{"head_dim": 64, "activation": "swiglu", "norm_place": "pre", "qk_norm": true, "bias": "none", "parallel_block": false, "init": "normal", "decay_shape": "linear", "dataset": "wikipedia_en"}
Each number is 128 + 32 x the weight over its row's rms, rounded and kept within 0 to 255. Layers, rows and columns count from 0. Numbers have three digits each. The size before them is the row's rms in percent of the matrix's.

# layer 8 attention query, 256x256, rms 0.0909, rows 135-185, columns 0-127
059:238102114115167153132151080128121141110119145122084147174065120127158153153201065122123161138079206101112182143186119117164147116124107120075175188130093128132121094121184138106159128139156120124151152117119131150100121160122166139141158141118114111173106105120195137134117163140055187161121206109134105150139107125139060114115172146085145060136106078100156129137125158125129104161132
077:095122100078032116172165139098105104173132122126081065145146138137142156103085094116157114142119136147152162114119110155067169188167128089191153139147149155068182097095143164089150106123134153202141134138181131126072048151175153083117135182104142124180100145104154186162154146101090152114121164099087122162168126102122096126123078139088084160113152142131133199132170064130117080138147
066:172114182163111180129117129124141166138116110170163148169148167064169138191184138125123155132103190127171108104201131158152115137131203202149097124130143173160095124191163095087142123108093133154081124112119109080188069094115181100170107163099133123148098107147122110112094120118098125139112107122032120088155167155068128117145094094090144137131173157106098108106173084134142096141135
071:159093129170131133147130129104127110121124163143081156134138084099109091159119112153125115162147108161154111136124132114107120143142045051102192126113150046108136084089131139150139134158110109128132106135141112153133168115133080122123104111121112136159166123162119086155110141141105154146145144154126165091125086180107080165065150128102155050095117056154148141096087158156066088064139
087:113200133146094134142107088130129100120144082141061051096127124057181102093099130119171137175099104065102148152126152100066136085188139070159140172144074131105191091136132103161154143100187153053130120116142142142104162124124143128125139067114115127125110145095130169111136114087129101103109111110158146099123058116181157147142144120110062137111121129104145127182133111158165140099161
055:124144122116094092105172160135104132145130118139142157164162123114116167116119162092091200096146174136179077061104115108121125186099062093156117071123142105104147144063087169161135080161103123130163129125135122117120147171126141132117142134132110144115119130088143126099120129184135141150062085087126181027122166162128109167107124139123095123102175170134139188100159170094184163124182
053:117110090149145095161131134156138115122172180171127121150158133109124074147170160135128152109118143107124078149138141118118178152137128070126109101165106055151147151181115151106198089121113116043143058078149111120144140126165140151175120140114157115095102087115127153185115108175152140105135107110131142165115129109139116156076147126077158102068123174132084166121129147121171100118148
064:171078087134125107181081143118166144085152171143176172153063111146148100148150160143113071132083124189180130170116124164152163115116164144134146150161143080218091119167169132062097136128171142132120110076123141168127159069132116128158118111100145125149129131156081127102141112077074193156097159140108095104198093112121122084113131082154166121104133156114107117139117095155098155111132
074:165134197122145135066104079120175105072125110139145158128139129112192122142078142096108073161125122128069209118133117158131131037129121055042118071085139117181122144144186140169120164122135104169105141128105101103127146084150139100144151082153204133133108119195142099109128133116106080148136152158065131108141055112114082109153116126115100107165129094123143111120153171095106137143079
090:118059078117078138154086123142146140147130120165120083155105121152160156113096145122072088091214136155168096123102113111178147074176141141141077108149136152156123089156135148135099139139145130138102112102083141116139096098178159171128148154099122191157128117155123104111188038090177092130120146071139127099173121131161159168133128081168130161162167092202174121125092086021116109102122
070:138176112111112118171153126116118091142129148151140160109172119183068081165176154191094127104155162175091148110181170152149137134122115142135180153132164135169111123046118157165112110115080082142143156141173097139149139097167119131075168119183185140124131111116132125160122116081164159196247180129150124145149147145156171189145098111151174095103122139152111103102164171224138156118130
082:152160157126089089098125122162083146154134115105095071116105094150139138104127122122180110179107136095113136095115140160068143102186063171153165099102129089106144082104148136148145114135184150168069114123168088086100082107100110109102138199124051125133094191119177153129133161181092130155095077083168150164128155134120107110132132111132093170165211117176105097155153130078111122130222
087:092123115147110179122117079108093151134162147085155126129138186117066154096113121157081145080155125161176216210140158135143134107146169141191140121175120154130107167123103157129123067122107124074103089164137141140083110147156127127131113159166060143100162118097136126129088110176150158118154113134181159088132148153142091134064150156086152105142089131133116175114086161132118141120084
078:138184137124081148103146130145094151153117086143149122167093154104088187098074095139121115147150080074173073177092103174111101112102184107159094163098090146114131121095094089237087130118103154130156126123062110153056078093163103164109115132166126167159109108137149132129189038108158092163105154163173146070088155129142145204153105082128134151097167077181170123101112121136088160149156
098:108147160083070116081143103104101092148182098152081125133109132184123177098121210072174130142076139089073114140118144101097141156142158131152086113111064119162179045114134065186108120155101166117125139114128100084086162109114128191127182129131104149069085180113154117105123112105138141090140133117115146081110135080103196185171120120169078148154117094183115062176107104103130107136142
079:119161082121116165119127109111106172192121119196140047161114141160129149089094112095097138087130143110154149181116156129118166180097181133149117181138091155071175128135149113161134124145187114094092111107162119088110136137117177222114102159117134112135106096089142105158164125202116115127127056117118171136144155082112204147103149100121100127067113112145137111149139146075217177119111
078:201114056126090125144113127112090082159099165134070052113155146157162108111141149124153071139129143101133088104099181113086144160119159121180165111201126153110152130113090078130115155111130168125134100120159168172122088124121115177060116148075122144113128135083094100106171091107105150064091167065169178082129197132096142128092168062126136127126205143136099140165098104110130135136150
133:091119087161065126077137071126095124171127169118074037140083128159037159084109145119147169106098112050118124144101148068137145112179150145176148111165136118122151100063049102213126168119093138087171119104151091118117126174164114165099118114137099146114092119097109107117117122137141133104146104055161147087102140153110144168128130118168110156109109100230134116157091158087138118123095
063:169122126110158146184113212145155127128105183154156150150159096099107102092155112142095152103134123171141142119098146126132118152083189059204195152155181143094104188157097146138140095098114143094117115122163189145124119166111141133168112103118109120144134115122118142134117163214125153161129103133125136106210123154150082138124133121067140086178144158135129196124119148153168190171179
081:120154100119121136120134080144115139176099173124122116127166161154054155101151092153122176089147149114095133151096165130128166104136204114166185156140124113138124169129106110201113129115116117040106087088133131130125147160156148142099061052156134142141096129147127136118145125186159121127142079106176161133171155163107041190144138136120139134141114127189116138074146182171159143137127
088:167141106107121158165113197130135115129118183083144148132222146132128112133160072125132166121150118126163133079065143102108092137078179096227178110128149121091134147107089137200138131113145140101170091114143146141137130119105122141094101147127122110137102134150114127115157107145126135093149127079113107085145130145128113130120165080117161103160170134104138169212110029124197185178165
124:147115179102172134179095134090150118109096072174171200099147109106176098188147113141138085138136157169128134117152126150155158136097093120090117133108131110128080163188201139040144103122171123160106153122094144145118131108097140043179128079096198123117164108164139095165119173131104115144126134208120148205206107124144100064138093153117152132150117196066139151113172155184107144125115
129:176157171124157133164126143134171100129098054139220198123146139134175145170185085165081107147134110210120122119122089186133094073112127143076135126071124118138091174114164147119150124092129112110115181090097148184159121071125112088131129122070155151149124097150140125129133123131153138126119104174085120094134146159119121126142135142100237110143130178097152177140253117156137148088126
130:127115091116097126112135093192092199165130163077089051162087126162095139106084141106100159107142119084164147141071136125162128141133182132183074102125123192157156081121087148205145175127094106137112087191158088086118157244125170141112116165135076135154126133070113162078135069122167060112115119056141154093120145124149146164148157141172063185100128050171121080133090114094168124139121
093:142124155054133143118124131143107174111100109175140134095119126128129113118149152040101103142178112083131146111104127104147140208126178180177219150125170074111146112101169148111123160174127140139132121120175137106148183147161101068137135099114100111142131163119092093132120124069064102070135106049090151180168093127141113145158121101210104130109129145126151090130072081124107189152148
101:094178084129076108096127104171082174171139181141075063158072155112084123065089153087120163111135110068132094155113157114104124139158127136194092128119086093106195074077120099186103147130114102082138134144178074089150145138157141216096155112156094127096106172100144140099167085119125110114120107071156166119096140083119148158175121083176054145088121097167099071134111116063156109139145
075:107134066108131110069113081136105145170171140117108060107132152108061157106112157127145177109113154062103089145089153165156148088120141119180090135137097156118148156162132131181164124161155143118106106181087135083128081148129131150101133125200170181120094145149091114147128087097126115155201129159137158138095126112101160150151139155214150106127102110153103123068100161113205110154150
090:167159140147133146130147122137127145150116105185169118144105177142069148081146122115095123166104147095133119121132156133105110132088175133160167177064121092048142172137144104113143075137141121123104114173086129146126148161119148139157142136081144131138062115136106154155151125153123114133121072181108118109079138163098103147166149124123107083118183182136132126157193192067196174147182
098:146155081153157088111156079166142133182106147095098070139098154136098131094130098140129093080124108106088105153125119134135121126152195134128113158177111118094149172143157046128145127153119078072097136155120122114134107105133088196098101165143142152185114152092127142179069113114144115122128095104127158047072161154147132122121148102118115101164147076117106117091160104035133098128176
104:080131068166092079085161031148052122156146148062079114150141116143114157189131140122124166076155121163135147109108169174121095108190104138153075120160137187182124094144095176113084078102140139161129141094118159118157129101131102190138140141138121118103134151101119184108116103118142180077164107106166138120151156131064165134158076154128095133107114092174127098151091101175180075095167
112:102113089121127094155145096127157169139137140143123070119146096143092091122079141161111188154106132049127111181103178113137085112142119134142133147066127110124141080092094045195150166164139115125166115120072098175087111096117137164102118122157107122130146096145147054207137110118041154144105149159096144075086166134121124165088159165144117161176139079142165098126073151096209192167135
109:134094112078113161091070162125088071112104126120133192138144094187077142115126110135139112074131142120094139097182089110125205136103075154139149121156114129144158090092113096079094130103136178134099116104072157184137172116143038120084104203148134104149108159146064128131139107105121141134167160153123103165128143151094113106115177124094118156140114109141109200146087109179062082114087
126:118152132129158116165140128136125110149078155140182196104144050117122099169130126145127192138133156125129098110122175175106117128160063119134162139170164141126107138157158191131158154128135069188177123159153165174127105110067116055158126122152115126147156111142093121211178161159085138089165123146110096122137143161160098095154116164100135168155120153028074191134106157149143175101098
109:161157139106089094068120146182157170083118152118115159124100158139078131055014155118112126102140101066096141157134123156131096117129154168152118178135133130159168151134091049135106141149084115072072142129079150138152146123176133159125122113140087125172118123113128152075107084092124094149130142101128188126162130075117163137144133126175111115132133094144129093117117124153076096152114
121:112090139072074122098107141113113104119149135168101067129127167118096136066147101092176128145119148101115174109096129181153111157140194138175144124101089103080163110108062091111179139130142207161117099185085097094145159179172160195120094164100129146095066073128186118080119132174101127095094120127145145154102063121200161163108129159126102119089093111160185126120121134106148177188173
118:146117129109216176154160157143157072072164141110181163136155135096115162124207151139131115152102143148155160087208162122151103081120166136099068173134160160101068162136085153147109097097134153146176090169132104126115143138107106140134160089074131103154103103162097145118146121107166122154155149163148086099064158118136117139169147088136133142115166154125170073150099165076126128106119
113:191134139139134129154114135143158066121055150128181169143092125151122158099139110131120122160159166214160095124155146147147179160155152050172146095095144117093054077111112166115118164120170155167116091119098142112195156122187153131147120122149178099133117134167117076096129138093106129130119133121072084104125107148121094125084106144097143145066144148192121124123175155147078115126131
109:096096120106117138079141132123135120133147132087155085118150141110099090095108166101098126195085106162118225180106149121109155060107110159096122074198125158100119146129163110189172129086110152114199148083137087109131118082135085161106113148207107148079152114128135144108106130156091158107093124060148071196191137129118165167164143099134129101099104228099139127143193109127169087094103
113:150099189104169132115111144049180150181107145192145129064103176121112138127097124145177147144104186114182145106133141108185120184157197089121121145162167137116143153150132117161143156152124073132126111133163147149142099134123134093076159081128149123136152075163128087146126134156150087141137143095175175123096112093138123092088165092163132138149150183102132075082161142081060143157155
111:125065167170137193136120140105115126151139106087142101132150147152128123082062122150091067163136093103125189165145131105099090092093160141124114157095117106103088111184197108107209116191123128138102111128053172208147114130077146157170165149127110160176141132121080136144134160106126141178104189204188108120158107069175142164146151088145133110122135154121130111179070077096020159107132
127:163081160110164109150158125125154079088139157128113110139154140110161118158149105136146080135201106152138142125158170134176122179182110166125118060134151085122084108094103089074044135108069135188167129182074152168186130090139124120175147135099117085182142106171144094145115125076138131171155165096128128176123107179081078086094088153109155178204177129131158158170140170171130148134102
112:119176124126116121140100105136137068167137148186111135086110127112153188124107129118120134171074103148146110157099113117141098150136105143133186189150143151154119081115156127112161073134198093134143102109132183141139118135123106167087076189085111125142087080121180210176150093166152148211142131185173080082170091107105125116068145133114136129102154083130167116142129104109070104148161
109:108108129102103132111127175105135142108136123128145138128122223137100183172161067122201161163145173100172153114120076107131166131134184105164123153168129125145110115125177095089137121116114102134104199103128135164142131101149130059134116141064145103164171070142164112084117158132157064136144125175145142131153046152144110113133064112156088152093097145141153084079211104130077101143066
103:106168099085141138085125178179151097093082112155108178126141193180139116159155186160108148217129132115096124179107153154147100070099121132122133084091133124206118081170177180118098120069107106112162112108125114160172157159139066096141141099081136131122140132124165153133140098062129128162157096131080158116094156102107121179160142182126143140115192141100096136160168090083110110069127
114:146157099111115124166133104103102138122136126171174164115091157126133109110173101101087121182180161107172149138148168092196088104158114109142168099170137151101034133115081118082141188066081140166150128200093129088132121136086156139137153119143144121134156165168137094108187165133213091100115154092094112151097163120129087108134176170112150174185146186094170172123100165143071165134105
121:207115141166169144161130142103167148069094112124185164147058139117132089155167104133120144141104184140120150138161115150175096124075106145172158168111167211152067149125123128137180196084128127151084150164145126179155091111094090128131167126088138072136174117156110066094083151111090088116088125114076089159125132138103119071076147133105187166152127117157155139161157161170145116128086
116:147098202093108088172161145134151135163106134072116181089117081129112093099100115053092131112110125078108118180105074126149102109140127126144077164107095168108140133128148136164115117092214090133110116127128132169209102097096099133157090137142130098170093141112113135120129158135090152086176101163191126106154175118192126100137116145133135140178148134065126145184150058114170109137121
108:123106112088136143165103169115151163162135116198096142164127154075172200116144150138090155121125159160154169086127166131183178106118106107133104105071133151177112104156178151120150139082106133122116075086120138111152101097104162085167088136090071139105147066114140140137133115115141099161129131149116168100137071100079133140113123077161099139146141064126164134095102120092134122153113
129:119113101142150132110133124127127114155130141108065144187160083152151102137098153084147153140091128107143110123142090132095136081131101145103167141121131115089147081096163141150102160153125076075182104168172087061158098121052085119093065103172066126100114153177099178149147148174118143127075075157170160118131144111125130142156190077121108119074087130160093168042142142074110169098136
104:107142133146130141116172150141127135135135067112120149137180155113111165154121096115126122117124159109119165124095125149128094097140152169135092171105082165198110153204096078134161109122123133126151182120139126140125100084134030162101119179115161146110132078159111112133064116125122085142120154111145105105064114134148163152107146135115167080134145135077124126096138121121169072102200
112:065103066099140181088164154184122164175153142167106219157149101130138135064119152059144189173090126107151161131099117142051182093161112125147119166176093144193135118106088158143131170176106106117141114148125166093163159138117173132097146162071146153140148108137115100101089145159132141169078115124118159166079134116086142174115131134155057117076106117186060114084116127096120094126107